config = dict(
    num_hidden_layers=8,
    hidden_size=512,
    num_attention_heads=4,
    num_key_value_heads=2,
    head_dim=128,
    intermediate_size=2048,
    vocab_size=8192,
    hidden_act='quick_gelu',
    norm='layernorm',
    norm_place='pre',
    norm_eps=1e-05,
    positions='rope',
    rope_theta=8900.0,
    rope_fraction=0.75,
    qk_norm=False,
    attn_scale=0.0884,
    bias='none',
    tie_word_embeddings=False,
    parallel_block=False,
    init='trunc',
    init_std_qkv=0.0159,
    init_std_o=0.00398,
    init_std_up=0.0159,
    init_std_down=0.00398,
    optimizer='muon',
    learning_rate=0.0106,
    lr_mult_o=1.5,
    beta1=0.95,
    lr_head=0.00626,
    warmup_steps=200,
    schedule='wsd',
    decay_fraction=0.392,
    decay_shape='cos',
    final_lr_fraction=0.1,
    batch_tokens=131072,
    max_seq_len=1024,
    doc_mask=True,
    train_tokens=906800000,
    max_steps=6919,
    dataset='wikipedia_en',
)
Each number is 128 + 24 x the weight over its row's rms, rounded and kept within 0 to 255. Layers, rows and columns count from 0. The size above them is the row's rms in percent of the matrix's.

# layer 5 attention output (transposed), 512x512, rms 0.17, rows 48-65,176-193, columns 128-255
size [ 94  86  90  87  85  95  87  95  92  95  94  95  88  89  94  87  97  92 104 111 107 111 109 103 112 107 109 104 108 104 108 106 108 109 110 105]
[[119 140 147 139 107 144 110 101 140 124 148 138 141 109 141  84 142 166 142 136 139 144 153 128 150 154 133 146 102 127 122 129 143 126 143 132 126 141 120 153 138 147 150  79 146 164 119 154 126 154 143 105 179 123 124 115 112 158 137 150 161 119 150 171 136  90 101 151 124 158 141 134  89  90 103 159  79 123 144 151 166 103 130 158 145 131 123 123 140 123 110 158 134 137 131  91  98 102 114 141 134 134 122 144 118 149 119 125 120 122 150  89 148 119 128 151 105 136 133 116 193 156 132 167 128  54 108 164]
 [157 159 111 113 137 101 133 145 125 122 143 102 123 134 174 126 132 132 105 114 124 103 109  89 134 132 135 104 111 138 132  98 138 133 167 106 121 154 141 137 132  99 126 142 151 149  83 134 122 158 191 149  90 118  89 130 152 119 124 178 151 159  98 114 150 154 100  41 148 113  96 130 121 118  96 142 118  99 130  97 127 106  95 119  97 115 117 113 129 195 135 157 131 125 141 108  77 115 153 115 132 134 184 100 104  95 137  96 115 135 100 133 130 128 182 162 125  71 141  99  81 143 111 130 127 124 138 163]
 [123 163 115 121 163 139 103 136 122 147 147 179 157 136 119 111 105 126  97  79 129 129 109 129 113  86 128 141  93 148 124  94 144 136 105 127 127 134 129 135 113 136 146 130  80 150 110 104 106 155 117 110  72 111 127 145 119 112 133 123 163 101 153 144 133 111 151 126  84 112 126 109 123 124 108 138 141 142 120 172 111 146 164  97 137  89 128 126 138 115 163 177  87 105 135 149 126 121 120 122 138 156 139 106 149 111 128 142 120 107 139 131 133 162 143 216 123 131 118 120  66 122  75 143 146 100 108  87]
 [141  66 139 140 127 128 111 182 150 177 122  92 112 104 129 151  95 150 105 127 117 108 132  82 131 166 123 119 105 138 126  97 141 154 121 121 143 126 157 147  98 129 119 161 149  99 129 108 127 118 122 119 133 107 130 128 104 106 111  97 148 137 125 121 125 124  90 155 110 121 121 137  84  78  98 107 151 107 130 104 112 115 161 120 110 121 108 140 128 152 125 137 109 119 144 165 138 120 128 101 151 121 149 149 198  94  96 121  74 144 126 126 123 137 116 106 125 148 156 152 103 138 116 107 117 105  93 128]
 [132 116 122 112 138 106 144 162 120 146 144 139 131 166  93 121  80  91  82 178 123 148 111 125 207 117 121 108  99 114  89 126 138 125 140 139  73 109 114 130 149 181 146 111 132 128 123 126 117 136 116 133 148 154 128 143 118 111 137 169 111 141 152 150  99 148 136 150 152 162 100 136 114 112  97  84 119  90  97  95 150  76 118  97 135 108 111 165 136 129 155 127 111 118 153 143 124 126 139 120 124 120 109 109 131 171 133 112 158 151 165 151 113 123 152 146 139 139 145 130 173 133 146 155  89 140 176 160]
 [144 100 107 145 145 146 146 128 140 119  95 148  97 150 117  87 145 100  82  92 114 106 109 122 123 171  93 152 154 130 100 133 120 102 104 122 168 146 153 106 129 109  99 136 125 115 152 152 157 196  82 140 118 136 145 139 114 177 121 109 127  86 149  82 154 109 162 123 132  72 137 141 152 151 141 143 105 105 132 119 102 169 159 132 124 144 166 107 136  94 105 120 118 112 146 138 130 188 158 126 128 129 128 152 159 122 144  84 124 116 116 146 161 154 158 162 106 107 138 118 115 118 143 149 137 128 153 153]
 [110 122 171 102 150 157 111 166 123 131 160 105 115 158  93 128 158 129 122  84 128 145 149 140 160 126  96 182 130 159  93 104 125 119 154 146 160 135 118 120  98 118 144 107 113 141 142 123 117 144 148 142 109 132 115 171 163 121 122 149 126 146 150  69 141 121 105 146  95 121 135 150 135 147 150 144 124 130 120 102 157 106 126 179 140 100 136 130 168 130 119 146  90 124 127 143 145  91 139 127 107 135 114 117 165 131 132 135 126 158 137 138 211 138 114 119 114 144 117 129 158 117 143 148 136 111 145 148]
 [130 148 127 161 108 120 155 142 124 117 123 132 171 161  97 124 140 123 155  64 170 138 103 121 114 108  87 172 120 104 117 117  98 131  86  94 154 124 113 105  73 124 159 178 109 136 125 103 127  76 112 148 160 152  56 144 112 147 127 120 140  97 137 149 135  95 102  99 137 128  95 123 153  99 104 113 121  98 119 111 129 155 143 155 124 107 125  80 134 135 118 105 140 120 103 119 117 111 152 137 129 110 106 123 111 121 124 103 132 145 108 112 121 112 109 149 113 107 130 121 139 102 124 109 160 126 100  95]
 [129  98 111 148 155 138 140 121 116 136 137  83  96  95 121 105 122 133 148  96 166 114 113  82 113 121 164  93 101 130 103 122  92 129  99  98 139 151 142 101  96 143 149 110 160 108 133 159 124 118 124 108  95 150 139 159 137  84 141 134 121 143 112 112  98 100 149 134 118 127 140 147 162 148 137 102 115 125 130 150 132 163 120  79 124 155 107 126 132 140 136 110  70 141 160 124 106  95 107 145 162 134 148 155 139  70 112 137 142 135 126 128 124 127 145 154 135 138 167 149 117 164 132  87 130 129 102 146]
 [132 121 141 137 103 103 128 138 158 140 123 133 136 111 110 142 109 139 112 125 145 143 127 136 172 163  97 155  93 125 147 123 119 147 128 144 153 142 119 164 119 127 126  69 130 110 101  93 114  98 160 128 159 122  64 123 123 138 149 153 161  87 131 171 139 119  99  62 120 177 111 124 176 150 137 102 137 107 143 126  96 126 127 144  99 130 113 120 148 169 144 167 101 104 113 157 130 126 149 132 132 136  93  94 127 151 148 111 104 135 140 118 129 152 104 185 126 115 115 137 131 117 139 128 108 149 128 154]
 [154 127 109 119 144 119 124 107 142 112 155 120 195 122 176 152 141 116 119  74  79 130 119 117 125 133 118  99 146 151 110 117  90 137  90 135 140 125 114 128 126 158  99 138 105 124 140 117 145 124  57 183 144  98 131 191 115 126 129 110 131 148 116 101  96 134 179 152 116 112 166 113 129  94  99 178 131 147 147 105 109 119 133 124 148 101 130 151 127 119 159 124  85 123 147 146 128 155 128 148 132 138 143 174 121 108 150 162 192 119 104 135 133 131 143 129 127 115 107 122 121 150 107 140 118 145 138 111]
 [128 145 132 106 123 162 114 135  93 110 116 119 107 107 115 101 156 136 121  96 113 166 123 118 124 109 112 168 134 157  92 165  78 133 125 116 164 166 128  93 122 173 169 136  85 157 141  76 149  75 117 119 124 145 130 140 106 135 141 104 154 131 118 113  97 147 103 136 122 117 122 120 123 120 145 131 108 136 132 150 149  86 130 109 108 149 111 149 115 141 158 171 111 151  99 147 138  88 130 168 148 116 116 127  93 118 102 179 188 156 150 146 125 156 122 124 107 140 139 151  90 137 138 108 149 128 143 170]
 [ 83 173 110  96 150 120 102 129 108 136 132 121 148 137 138 123 128 117 145  89 117 137 107 163 159 128 160 113 110 168 110 153 117 130 145 161 167 127 136 105  90  78 138 104 149 184 138  93 125 129 130  89 129 159 112 131 118 120 132 147  91  78 156 139 158 146 106  82  89 140 114 155 141 176 131 113 126  95 146 129 159 137 124  97 135 141 130  98 176  98 151  89 154 123 138 138 118 121 119 116 158 142 127 116 159 137 106 122 132 130 122 170 133 167  84 151 105 120 163 190  96  90 112 116 113 149 134 164]
 [110 168 106 120 147 148 173 126 123 120 125 123  81 110 133 120 167 143  84 111 135 134 138 173 145 113 152 180 117  60 165 105 105 123 145 158  94  99 134 121 124 101 147 123 185 149  94 120 104  97 126 117 138 125 118 133  99 147 154 143 119 123 107 111 109 106 114 111 119 128  88 173 111 153 104 134  78  93 143 154 198 114  71 180 166 121 100  88 152 146 142 141 128 117 148 105 157 119 142 107 163 105 114 141 143 104 145 115 150 123 118 117 158 163 114 141 156 124 124 144 129 132 137 128 153  64 118 151]
 [ 87 118  95 141 131 128 135 116 164 154 126  91 119 121 170  90 120 109 120 149 153 126 112 135 150 109 158 147 152 173 128 126  98 111 129 131 115  89 166 144 139  92 157 124 163 149 115 163 156 114  82 137 139 129 129 108 126 139 111 139 145 124  99 144 115 155 124 130 144 103 122 141 147 136 112 166 163 117 116 145 100 112 132 121 139 138 114 152 141 128  88 128 137 139 110 131 104 128 132 223 170 144 134 114 165 164 110 195 127  79 158 133 176 109 135 174 154 111 165 152 115 116 144 127 126 142 188 106]
 [ 97 125  56 148  99 125 136 102 150 116 133 131 127 142 131  89 121 140 149 110 122 163 130 145 136 161 105  83 154 117 158 140 122 107 106 153 141 143 149 170 132 139 113 142 146 141 140 134 170 133 137 166 143 114 164 106  91 158 136 108 139 143 133  83 135  84 108 136 120  89 125 123 159 105 129 144 157 117 152 153 140 110 164 164 105 104 118 119 150 107  54 131 136 114 153 135 132  78  95 132 127 132 107 121 154 141 143 118 130 123 134 147 133 150 137  94 145 141 126 117  88 130 143 103 136 113 150 140]
 [141 125 131 108 166 105 155 111 113 172  89 102 145 138 153 129 132 162 116  87 122  93 117 105 154 101 131  98 141  99 116 123 168 143 162  94 122 140 190 116 158 148 110 180 113  86 124 142 157 152 173 147 105 164 155 134 143 141 132 109 117 146 124 111 166 120 138  97  97 138 128 119 145 131 115 127  89 123  95 149 102 177 160 151 119 114 127 147 127 134 148  90  93 141 126 109  83 109 145 123 145 114 158 145 120 161 149 152 147 158 105 137  97 135 157 117 135 114 112 148 128 169 126  65  92 130 130 121]
 [169 103 107 160 181 113 121 136 102 123 104 127  92 113 117 164 102 111 127  93 114 126 172 158  81 103 128 161 115 164 103 141 121 136 154 121 149 116 104 157 114 163 155 138 114 120 126 142 132 163 122 105 139 161 181 125 119 121 144 127 151 120 122 107 128 133 120 144  99 120 104 109 145 115 139 146 105 109 146 130  92 121 138  94 106 147 122 119 108 149 123 142 115 101 141 147 142 142 130 121 139 153 133 135 136 144 136 145 134 102 186  76 125 145 129 116 179 155 169 147  96 121 146 109 120 167 139 137]
 [ 95  64 125 103 141 146 136 124 117 145  83 139  92 172 159  72 170  83 169 136 108 135 134 141 102  44 113 116 123 116 143 129 148 107 130 111 124 119 140 125 114 110 116 155  84 169 104 146 140 121 165 113 114  82 102 153 116 160 127 144 135 134 149 137 141 143 117 141 132 109 157 156 115 117 105 118 156 134 133 126 126 124 150 140 157 128 145 116  99 108 150 164 105 161 144 144 131 114 102  90 126 106 119 154 128  88 193 135 139 142  96 125 143 113  96 127 146 136 100 126  91 103 103 121 116 155 155 104]
 [140 137 115 158 120  89 115 110 148 105 111  97 145  92 120  98 110 167 103 102  99 153 111 164 157 135 152 162 172 125 139 120 113 165 134 148 154  89  80 117 113 159 160 139  94 112 142 137 115 125 127 124 145  88  82 126 162 136 121  95 134 113  69 145 109  91 154 130  69 123 127 126 130  95 104 154 154 122 112 104 119 128  99 110 143  93 130 125 140 101 172 162 111 109 115 124 137 122 114 102 121 113 107  94 122  83 181 133 100 116 128 110  97 111  87 122 134 110 162 142 107 107  93 118 122 139  96 149]
 [138 133 131 130 135  77 107 115 144 165 126 160 113 118 109 124 176 130 127 179 113 131 114 113 147 112 119 103 117 154 108 140 135 130 122 111 133 144 136 130 163 119 161 145 131  91 115 117 140 101 147 128 119 125  92 175 140 109 125 129 141 126 131 143 134 138  83 139 113 117 153 195 118 148 146 160  70 155  92 169 121  97 152 118 159 117 122 103 141  94 132 135 123 139 145 145 125 118 133 167 137 107 107  82  94 163 129 176 163 134 119  90 130 100 177 143 147 121 110 123  94 135 150 130  87 111 118 141]
 [136 106 139 127  99 176 142  94 170 166 111 146 173 175 119  89 154 121  92 128 138 171 167 153 125 137 155 162 126  87 107 127 114 169 141 119  82 151 125 134 137 133 132 111 133 114  96  81 113 135 132 143 145 147 150 134 132 121 143 117 111 144 115 143 157  98 145 153 138 147 133  76 113 129 118 136 131 145 125  86 169 111  89  84 148 131 127 138 145 113  77 117 103 110  96 108 105 160 144 167 109 105 133 123 126 115 144 111 101 139 150  82 148 165 149 148 115 147 134 132 161 109 128 130 108 126 111 115]
 [140 139 117  96 155 129 107 154 117 114 123 122 110 130 104  95 155 145 119 124 137 131 141 123 139 143 143 153  92 121 114 132 183 125 149 132 134 171 105 112 148 137 115 172 121 111 160  94 157 173 145 137 104 171 145  99 121 146 121 145  95 116 155 116 130 129 113 149 113 134 130 130 143 122 129 160  77 129 102  96 125  99 118 149 134 156 157 134  86 130 125 109 126 112 122  76 122 135 118 158 102 104 124  84 143 136 158 111 138 127 101  97 164 134 147 180 157 116  86 163 163 137 139  81 143 146 136 111]
 [136 166 117  84 130  96 137 114 116 175 145 134  98 111 104 108  99  91 116 125 135 169 151 138 143  95  90 173  99 105 151  74 122  88 121 180 127 132 116 132 143 128 131 176 140 125 129 124 127 127 118 133 127 138  81 126 126 106 117 113 125 132 121 130  88 120 128  91 132 120 146 128 142 112 123 128 148 150  97 158 149 124 118 147 114 131 124 138 142 148 128 129 101  96 145 132 109 110 140 112 131 167 119 200 107 137 115 137  58 181 100 128 100 104 128 160 104 134 127  93 121 119 154 158 110 147 133 137]
 [101 128 120 139 110 149 149 131 176 102 137 131 103 135 149  90 107 105 125 131 131 126  88 107 151 105 130  96 164 154 132 123 127 136 120 144 103 134 166  83 154 132 168  75 124 110  86 169 123  99 103 113 163 145 156 138 113 160 119  97  92 132  61 145 153 130  98 127 138 112 147 148  65 140 107 105 167  81 149 112 115 161 103 157 157 136 122 138 115 110 139 105 116 126 143 120 108 144 117 152 154 160 144 109 126  98 128 113  99 142 116 113 107 143 148 125 137 152  99 145 172 147 120 135 138 129 107 113]
 [144 102 152 147 117 134 130 130 113 105 114 154 101 140 101 107 164 102 111 137 114  92 114 141 108 158 132 153 108 130 123 114 130 142 146 149 139 116 157 181 150 119 134 145 126 130 143  97 108 131 111 111 136 180 129  76 156 134 126 142 111 146 139  73 139 106 126 116 165 159 165 149 131 138 120 159 115 148 128 123 116 138 124 135 137 114  91 135 143 144 164 141 123 147 136 135 167 157 147 133 103  86  91 131 145 150 100 100 125 135 127 137  96 100 141 121 165 177 128 146 160 154 100 121 130 101 107 116]
 [ 99 129  97 118  94 155  83 130  80 148 118 155 145 147 139 101 124 137 128 124 108 116  91 127 127 130 125 134 120 140 144 172 125 122 159 142 114 130 120 145 112 146 146 125 178 118 149 116 134 120 137 181 102  63 122 191 111 130 100 120 110 119 140 140 121 162 104 118 161 131 131 155 148 157 116 138 118 111 130 131 103 124 127 108 120 120 168 137 107 122 125 173 105  96 114  98 159  84 116  83 120 126 118 137 119 101 108 130 133 168 125 125 123  77 150 156 125  87 125  76 133 131 134 159 154 137 139 114]
 [131  95 107 139 131 156 103 144 135 129 136  90 135 139 113 166 146 142 122 170 141 127  98  71 164 144 147 154 111 119 114 136 143 172 141 120 178 126 119 183 168 114 106 147 124 109 155 139 166 124  80 152 133 136 129 107 142  95 156 122 144 140 147 113 179 175 102  93 119  96 125 118  84 127  96 143 143 141 119 154 155 117 136 166 153  87 147 127  95 104 157 132 122 164 108 173 165 128 158 169  78 133 122 130 110 123 167 152 103  82  97 143 119 130  86 127 156 145 144 130 114 134 147 156 150 162 146 171]
 [ 55  95 140 138 145 134 150 148  85 128 126 117 138 140 138 198 115 172 132 127 110 127 154 140 122 173 108 127 118 133 138 160 115 120 136  95 125 131  96 132 136  84 141 144 123 122 123 150  90 145 143 152 117 184 148  98 165 151 124 155 107 120 122 107 119 117  85  97 129 145 111 133 121 135 152 113 117 102 161 149  91 178 133 101 155 138 149 157 143 126 154  91 127  95 102 145 112 152  75 189 150 121 140 140 141 138 115 158 153 180 131 170 130 157  75 125 137 124 105 113 149 129 124 111 109 139 143 117]
 [119 139 141 104 114  97 128 137 154  89 114 135 121 103 168 134 175 144 153 134 145 127 146 104 124 122 122 142  72 129 137 109 141 145 166 132 115 126  86 154 141 101 115 188 128 110 167 143 139 141 114 117 162 102 150 129 139 153 152 147 177 144 119 142 128 137 107 158 148 128 128 119 138 148 121  85 106 129 135 152 120 159  88 166 153 163 136 144  87 141 146 113 152 155 129 137  87 127 127 120 115 138 145 157 141 129 125  92 155 126  98 151 134 135 163 137 164 135 136 168  90 125 174 159 144 116 153 130]
 [ 89 124 111 109 125 157 121  63 106 117 132 126 149 101  91 102 116 120 107 132 173 174 119 117 101  83 168 140 119 113 127 190 144 123 136 131 100 147 158 112 128  95 105 119 135 127 137 122 123 121 130  83  91 176 114 123 122 113 141 131 142 135  93 130 135 137 124 119 155 157 153 144 125 119 109 144 131 159 116 165 158 113 129 117 146  87 177 125 158 113 133 121 112 122 140 128  98 155 128 156 150 133 142  73 156 139 139 155 181 140 119 109  99 105 108 130 117 147 141 106 111 101 106 150 127 103 118 142]
 [ 75 149 157 119 110 149 111 115 144 187 145 110 144 148 143  98 147 143 116 127 126 151 105 140 136  95 127 142 113 141 157 170 106 144 107  99 153 118 112 104 100  95 140 150 137 151 140  88 150  83 131 161 130 101 163 131 135 101 120 122 101 106 135 165 133 120 127 157 145 171 137 123 151 115 142 147 143 124 130 204  92 107 151 115 106 119  76 137  73 156 104  99 145 146 127 108 150 160 106 142 125 170  99 193  86 143 155 126 143 126 149 151  58 121 152 137 145 143 148 186  79 122 104  95 107 144  85 170]
 [172 123 125 140 142 153 161 140 130 124 151 143 115 116 109  99 112 156 139  90 120 117 124 154 138 101 147 132 180 125 144 147 137 100 119 149 110 146 139 120 135  82 120 175 158 107 151 151 144 111 169 129 149 107 144 133 158 117 157 149 143 130 120 111 111 142 145 126 154 104 133 152 122 140 137 126  90 156 142 166 159  92 125 137 159 151 120 122 100  61 104 111 128 100  86  73 152 126 122 137 111 116 154 139 145 131 110 134 128 125 132 132 131  97 103 128 132 138 125 113  96 172 112 139 109 148 106 115]
 [126 170 164 113 151 138 143 105 136  89  91 137 161  60  87 148 155 121 135 180 135 106 130 130 164  94 115 119 127 177 157 129 139 116 143 121 154 140 103 155 127 102 125 174 140  99 155 151 118  89 133 152 129 136  70 173 164 132 106 121  99 129 151 139 109  71 120 155 139 129 109 144 103 120 118 105 131  92 154 124 162  78 109 135  96  87 154  98 122 118 138  68 133 125 114 121 151 162  69 105  99 122 149 142 185 106 144 116 140 155 151 128 131  95  96 105 120 151 141 120 135 113 138 132 124 173 114 139]
 [179  97 131 111 124 121 102 104 139  94 164 110 120  94 107 132 120 127 119 114 112 152 151 137 119  95 130 134 120 117 131 134 118 117 115 125 152 116 108 109 112 114 142  86 133 115 160 148 145  80  84  96 126 160 158 167 131  91  75 139 163 116 133 135 114 132 101 125 127 146 180 124 106 111 162 135 108 116 110 129 120 112 161 149 145 146 136 145 139 157  88 172 113 117 142 165  93 137 156 136 169 107 116 128 139  80 169 120 129 116  84 137 116 105 197 128 145 151 137 122 121  88  95 107  97 130 125 142]
 [103 137 109 103  89 129 105 119  99 156 130 122 115 125 140 147 139 121 113 143 148 140 112 132 128  88  87 132 132 108 148 137 125 125 128 168 138 115 141 138 129 177 110 140 119 120 126 124 130 137 111  84 100 121 134 156 123  82 111  86 166 132  91 171 112 122 139  98 129 132  96 106  95 158 110 115 116 127 122 164 145 141 174 147 109 109 109 116 139 131 141 103 114 106  81 110 123 130 159 130 105 144  89 126 110 157 125 122 119 111 129 125 173 161 131 153 136 119 167 168 190  82 127 140 129 159 178  94]]
# layer 5 attention value, 256x512, rms 0.147, rows 49-66, columns 128-255
size [103 104  99  98  98  99  99 100  99 100  99 100  96 100 100 106 100  99]
[[136 116 147 113 114 134 129 123 120 118 147 113 153 142 114 136  93 119 156 135 140 115 128  81 100 145 128 138 122 131 137 136 133 133  84 123  99 111 117 147 128 143 154 127 114 152 101 113 167 150 138 153 148 161 122 134 135 155 122 116  69 125 147 169 167 122 112 126 137  91 131 132 107 184 162 135 122 144 125 125 101 128 165 128 145 126 148 125 146 106 100 127 135 106 120 175 147 105 152 146 117 180 162 128 115 124 106  98 116 118 161 122 146 138 153  86 123 141  82 123 108 148 147 122 150 151 145 137]
 [149 106  95  81 158 104 124 127 154 121 162 122  96 141 140  67 157 114 112 121 105 160 141 159 126 141 146 121 124  78 111 107 149 125 144 133 126  73 106 143 129 121 153 123 192 189 133 152  97 152 146 145 167 106 110 122 128 133  99 147 127 136 137 162 102  96 150 116  89 102 135  94 124 130 135 115 113 115 136  97 155 123 158 117 148 180 131  82 151 139 148 105 103 142 102 118 121 121 120 115 143  87 124 147 133  91 135 116 124 152 111 124 116 121 112 123 128  99 120 146 125 108 125 155 158 145 137  97]
 [ 85 122 115 117 103  67 135 205 162 127 160 109 127  97 102 131  97 147 148 114  87  86 136 142 129  86  95 152 133 133 128 130 126 114 147  85 147 155 134 139 129 115 121 134 106 138 125 126 151 107  81 138 168 145 126  96  96 159  93 142 146 129 114 113 111 180 102 131 133 110 144 178 136 133 165 107 133 126 107 179 136 153 129 151 169 147 125 140 142  91 123 134  81  92 155 142 170 129 125 132 128 163  89 113 127 124  70  95 139  99 102 129 125 137 104  99 133  98 155 144 156 115  95  87 146 153 149 156]
 [109 129  63 182 127 110 125 136  95 160 122 125 124  95 125 128 148 109 134 156 104 123 152 147 128 107 115 107 148 145 129 143 157 129 127 119 120 113  72 133 179  98 129 120 142 139 107 126 158  93 129 145 110 142 122 100 142 138  81 112 152 132 148 105 132 126 137 130 145 140 115 166 170 148 118 122 163 166  94 100 121 164 121 106 112 107 108 136 110 160 145 149 156 118 175 156  84 120 138 170 142 139 119 136  99 159 135 158 173 151 124 131 131 159 117 146 120 125 180 132 149  93 101 123 184  94 126 139]
 [100 145 110 133 131 144  82 109 112 105  73 127 147  95  97 161 123  98 174  99  95  95 101 125 141 169 140  96 124 103 109 115 144  94 105 101 135 148 159 103 112 151 151 112  86 165  85 143 111 132 132 101 130 136  96 137 154 170  70 162 139 165 116 190 106 145 121 153 148 151  91 116 153 143 146 143 117 143 133 154 133  76 148 144 137 112 163  92 120 131 129 105 103 147 128 117 186 117 133 126 138 102 196  86 111 119  99 116 130 161 174  70 149 151 125 126 135 137 107 150  99 115 134 141 118 121 124 119]
 [152 130 140 139 114 150 115 104 147 126 169 121 125 100 163 129  94  90 152 133 127 126 127 152  86  82 119 147  76  86 126 120 151 169 107  81 163 140 121 129 134 154 117 133 117 150 104 129 101 162 170 135  95 125 103  98 125  65 140 143  94 144 140 112 137  98 145 128 119 140 118 149 134 126 142 133 121 167 140  92 125 137 149 133 125 111 158 125 170 113  75 138 128 139 155 155 108 131 101 149 138 159 162 129 126 144 158 134 199 103 118 129 140 113  91 125 113 129 166  66 114 118 107 138 114 142 158  70]
 [126 174 117  98 162 140 137 125 125 125 133  96 168 174 121 155 128 101 125 141 159 112 106 141 119 159 187 122  84 160 161 197 111 104 157 159 142 173  67 131 157 169 115 124 130 149 136 127 139 148 154 109 112  90 143 136 142 154 145 139 138 158 131 127 117 111 146 132 103 146 139 160 102 127 147 101 116 126 162 119 168 122 167  93 132 121 131 145 140 121 119 105 178 125 142 117 133 137 141 111 147 130 125 123  98 175 112 134 146 127 101  84 123 166 160 147 111  87 153 139 160 151 129 106 133 148 150 178]
 [150 130 118 134 110 117 168 124 130 123 152  83  74 126  89 172  75 124 146  69 121 141 148 141 113 130 135 150 150  92 142  97 121 131 172 161 136 160 161 134 140 113  95 103 151  92 174 110 113 193 156 152 138 135 122  63 109 128 135 114 155 119 137  84 136 133 147 143 129 115 115 102 143  97 166 174 138 146 121 153 126  90 130  92 118 136 122 138 136  94 135 114 124 131 142 148 125 128 124 136 146 133 131 137 145 157 111 131 131 125 110 170 170 125 115 130 141 118  64 138 109  84  85 121 143  91 153 151]
 [170 149 162 142 103 100 103 126 104 121  90  98 123 119 137 155 116 126 142 147 116 154 146 134 149 110 125 124 143 119 155 131  99 109 117 151 108 150 148 103 145 145 159 129 116 113  76  99 142 101 128 123 122 106 112 123 131 160 104 164 151  96 108 118  83 114  85 114 136  85 152 120 145 100 129 133 144 157 125  86 172 109 121  93 127 121 152 138 139 118  90 125 128 117 135 131  94 102 126 117 149 124 112 110  99 142 142 129 108 150 105 109 117  91 111 118 157 150  87 146 167 114 136 113 141 117 170 167]
 [141 157 125 138 126 155 141 108 141 124 139 123 119 145 149 129 132  71  97 153 160 123 154 125 177 123 100 107 106 144 150 174  99 149 116 134 134 121 148 122 152 172 193  65 161 165 136  98 155 118 130 125 101 137 138 177 168  85 103 114 121 142 129 124 125  83 141 104 157 135 140 126 115 127 177 116 115 112 107 113 113  99 140 156 119 124 124 118 136 101  90 120 151 149 151 147 106  97 176 101 151 119 104  83 119 135 104 151 115 105 107 105 122 122 118 137 139 137 103 136  88 139 102 136 131 135 116 117]
 [140 125 143 121 115 161 121 118 104 142 147 129  64 122 111 126 133 109  76 108  95 128 143 156 114 143 138 120 117 111 114 111 113 103 154 162 118 113 144 118 106 109 131  99 117 134 111 150 147 143 150 126 135 132 158 123 197 150  98 161 138 109 124  92 166 164  99 133 153 131 147 149  93 125  94 114 133 157 114 161 107 106 136 154 141 146 120 103 116 145 176  70 131 113 133 118 162 152 141 121 141 128 125 121 118 153 134 111 156 108  98 160 136 131 137 153 143 155  67 103 110 128 107 119 156 115 158 117]
 [160 143  95 148 145 152 122 178 127 127 118 135  63 100 140 139 128 143 137 142 138 101 142 125  92 147 114 118 110 134 184  90 143 130  83 110 152 157 114 173 158 135 173  94 125 144 158 145 132 178 140 118 131 122 135  98  86 132 104 139 126 113 129 126 147 145 102 199 127 101 114 120 145 104 110  87  70 130 115 106 116 141 110 111 133 127 155 175 143 122 128 106 130 182 144 121 139 139 109 103 107 112 132 125  93  96  71 161 104 128 132 119 134 151 128 158 120 123 119 115 111 188 135 152 187 158 144 138]
 [155 138 168 109 141 170 116 138 159 144  99 116  78 141 175 156 105 151 130 132 123 124  98 105 146 172  86 144 142  94 122 107 139 105 167 146 149 151  93 123 112 163 150 111  96 127 110 143 138 129 129 139  93 137 169 129 112 123 141 148 134 124 128 135 150 140 128  97 113 109 120 119 101 163 121 117  89 131 151 111 108 118 121 147 133 132 103  92 146 119 141 130 115 146 109 140 149 112 116  96 100 118 101 138 102 143 113 146 120 138 137 106 168 140  88 110 141  85 167 117 113 156 107 104 118  89 146 140]
 [136 159 108  90 137 141 127 112 152 157  35 112 135 108  97 158 140 117 172 118 126 102 114 114 123 141 111 163 157 114 162  85  99  86 171  90 143 109 135 122  57 121 131  79 110 115 142 114 102 132 111 156 110 162  88 119 111 127 112 174 154 117 129 122 143 126 115 112 166 101 118 114 148 123 160 108 121 111 126 157 110 152 112  78 121  98 132 145 102 131 124 137 108 160 161 116  92 119  96 130 103  71 106 153 120 119 163 101 104 140 124 140 137 182 152 112 164 160 151 126 126 100 176 123 124 106 160 129]
 [109 134 147 171 160 101 125 144 115  96 130 154 106 159 119 134 101 129 149  90 168 142 133 120  68  95 148 120 156  93 138 145  80 151 110 117 112 126 110  89 137 129  67 133 153 135 154 143 141 136 137 140 103 103 150 130 124 121 123 112 122 112 102 148 168 114 132 138 121 165  85  73 134 131 106 136 119 128  93 123 134 111 117  85 180 102 141 114 132 122 120 123 103 109 137 133 141 137 190 121 140 138 105 149 122 134 102 130 125 127 135 139 102  66 146 140 147 151 141 155 133 139 103 134 134  65 137 143]
 [149 120 135 143  93 143 119 142 122 127 121 138 114 119 137 120  99 148 167 131 103 131 137 124 189 166 173 132 105 153 164 159 148 145 145 191 121 141 116 139 152 130  69 135 177 124 124 136 125 175  92 169 134 135 148 111 120 150 115 162 115 133  99 139 117 123 154 105 120 143 164 145 116 149 102 134 131  46  95 127 109 131 154 133 111 127 126 141 135 113 128 129  79 131 152 112 108 124  83 122 144 159 114 107 125 145 114 125 116 147 147 174 131 134 107 124  89 156 150 123 117 131 124 118 134  83 112 177]
 [106 146 137  95 159 138 169 111 137  73 109 159 142  71 116 133 127 112 151 126 112 150 151 138 139  81 124 140 122 123 123 157 146 153 115 110 101  93 124 137 102 136 151 157  97 101 138 110 142 170 120 115 164 138 171  91 148 169 122 125 114 127 126 145 147 156 153 118 121  94 173 125  60 151 106 130  95  78  90 141 125 135 123 127 128 119 132 156 160  75 162 169 148 147 127 141 106 118  86 125 197 114 121 128 160 161  63 109 136 115 117 127  88 140 126 113 145  76 139 149 106 132 147 130  93 161 137 101]
 [139  87 154 145 104 132  52 118 116 128 102 154 133 115  87 124 134 166  96 142 141 129  81 138 130 132 137 136 106  96 146 130 131 117 126 162  94 126 114 176 133 151 119 115 160 110 132 109 160  65  93 133 113 108  85 124 169 129 148 139 133  99 158  99 134  68 128 104 103 130 143 113 146 123 132 143  94 106 150 140 132 120 132 168 192  78 116 119 124 116 101 113 126 151 163  97  78 157 128 145 121  81 145 125 132 117 116 129 160 149  88  96 118 169 155 155 146 149 116 156 122 144  93 126 119 112 107 119]]